Each number is 128 + 24 x the weight over its row's rms, rounded and kept within 0 to 255. Layers, rows and columns count from 0. Numbers have three digits each. The size before them is the row's rms in percent of the matrix's.

# layer 6 MLP down, 160x448, rms 0.168, rows 138-159, columns 0-55
087:142103150098067145127149120143103129133143123136161139140127154117125111137132107161119121126135144132132133136122101108116143106122140143101144165119115116123140160122
095:117109094134123108136158109109162122104108164105138101128100082114097144136117103138136128126148130083166149134083096112079134106130136084106117130146088162098116138100
091:070193148119136104152139139138092110117141114101126111143098114137108083123149109093160149118113111116153124127152118124102110138107149114183117194168120150159150118117
095:138100162147136135141135139123124169129113153158097129125117144143126126126141085163114150114098168098139091143174144112107141138148110105142131090136124117120103129120
101:116155141152108120118095124128163098159156145191138108113101131110131126135087108169116119111137123171119095142092151115119130112144133161106120152125083121110142164131
103:118102136112100128107130130130147123096172093123118126139113146139096129132081132100103123139160125134135127111121108155108160125149127123141154163130139124128161125137
094:156119133152092181126163101125106140118126166151114137102175111123141063157142135126141153082072118110176080151132140142148114109186092118091111106152110164102163131129
098:097151179100121099133152136172140161134097097099117097138119120138106104120126147122122159081114069120111150106108129143139124136109105110085146129160145120160154149138
097:119118115175088134180116120125100159104113147147098125106134115116130134104135137121132135164141182135125080117124144128133124123125099138127146156113141139147118109159
095:092116145140138145154100113093169136150166127102156128130117134171130159139159125042129154118109095121132128100160171108085144074078101159148141105183133100127161158142
105:148132101102129093125100185151130116112102118130137141130137156143151123117133132162119096118139151076112104096094131153113149107152155091124109149128087116168123130158
105:099092128102140151112118112091132139106134150106120097126167129108087199133102142158094093124129118105127167096147114139173131142097169143108163127143133122133137112131
105:137129121108086146124115118158131151117124142131117163146135122121142124137101120118099142110171098142132126124117149093087162140113140121094129145107112126119115119138
102:148147131134159127157149165118121153142121159120107087110107126132116156162102150112112100170119140146134119161171075123121157116119106114098081138168158115098115103107
106:148148163120117125125092112175080161145129136134116147106090117105155128096109135135139140143097112179124162106060131087127171156114103080165104096130118148165143125093
106:140127140112137099122125141182126092090148138114127121124131085136134131103152120111146146077104133087148088086173114141142135129131116139120146143108139118125203121112
091:138118147150156115130157134129149136158143155107155133093120125125148129127115112145085139131136130125124159118106137134112136149110139097139107102161108092100117128140
104:124074131114133132142120123112096068105099115124129109077183160122104132145162109118133113131114130142162128145172125144108133141127113131119112144116107150133137129166
100:126080133119110163135159163151115099162162142115156131150122124154118092111119132135120145131115131116137167112144140151175065125101152138128132176157161159091122130175
095:123156121108126147105137130164113100125165165151161158124110105154165173076171149086128107179128132115110125176132126109078160100117155146103133157161169118141101106144
089:107128114122168119150099143098150148183142131141111175160155166177157091151108095144097149144153136124164202121143160115151116151098116117120098125109091124068106132174
101:121175111124122148110148084125119150133096131147089115150127125088115149148096108100088143146126068123107101175088140159146097140133106122151133151148091075137175107129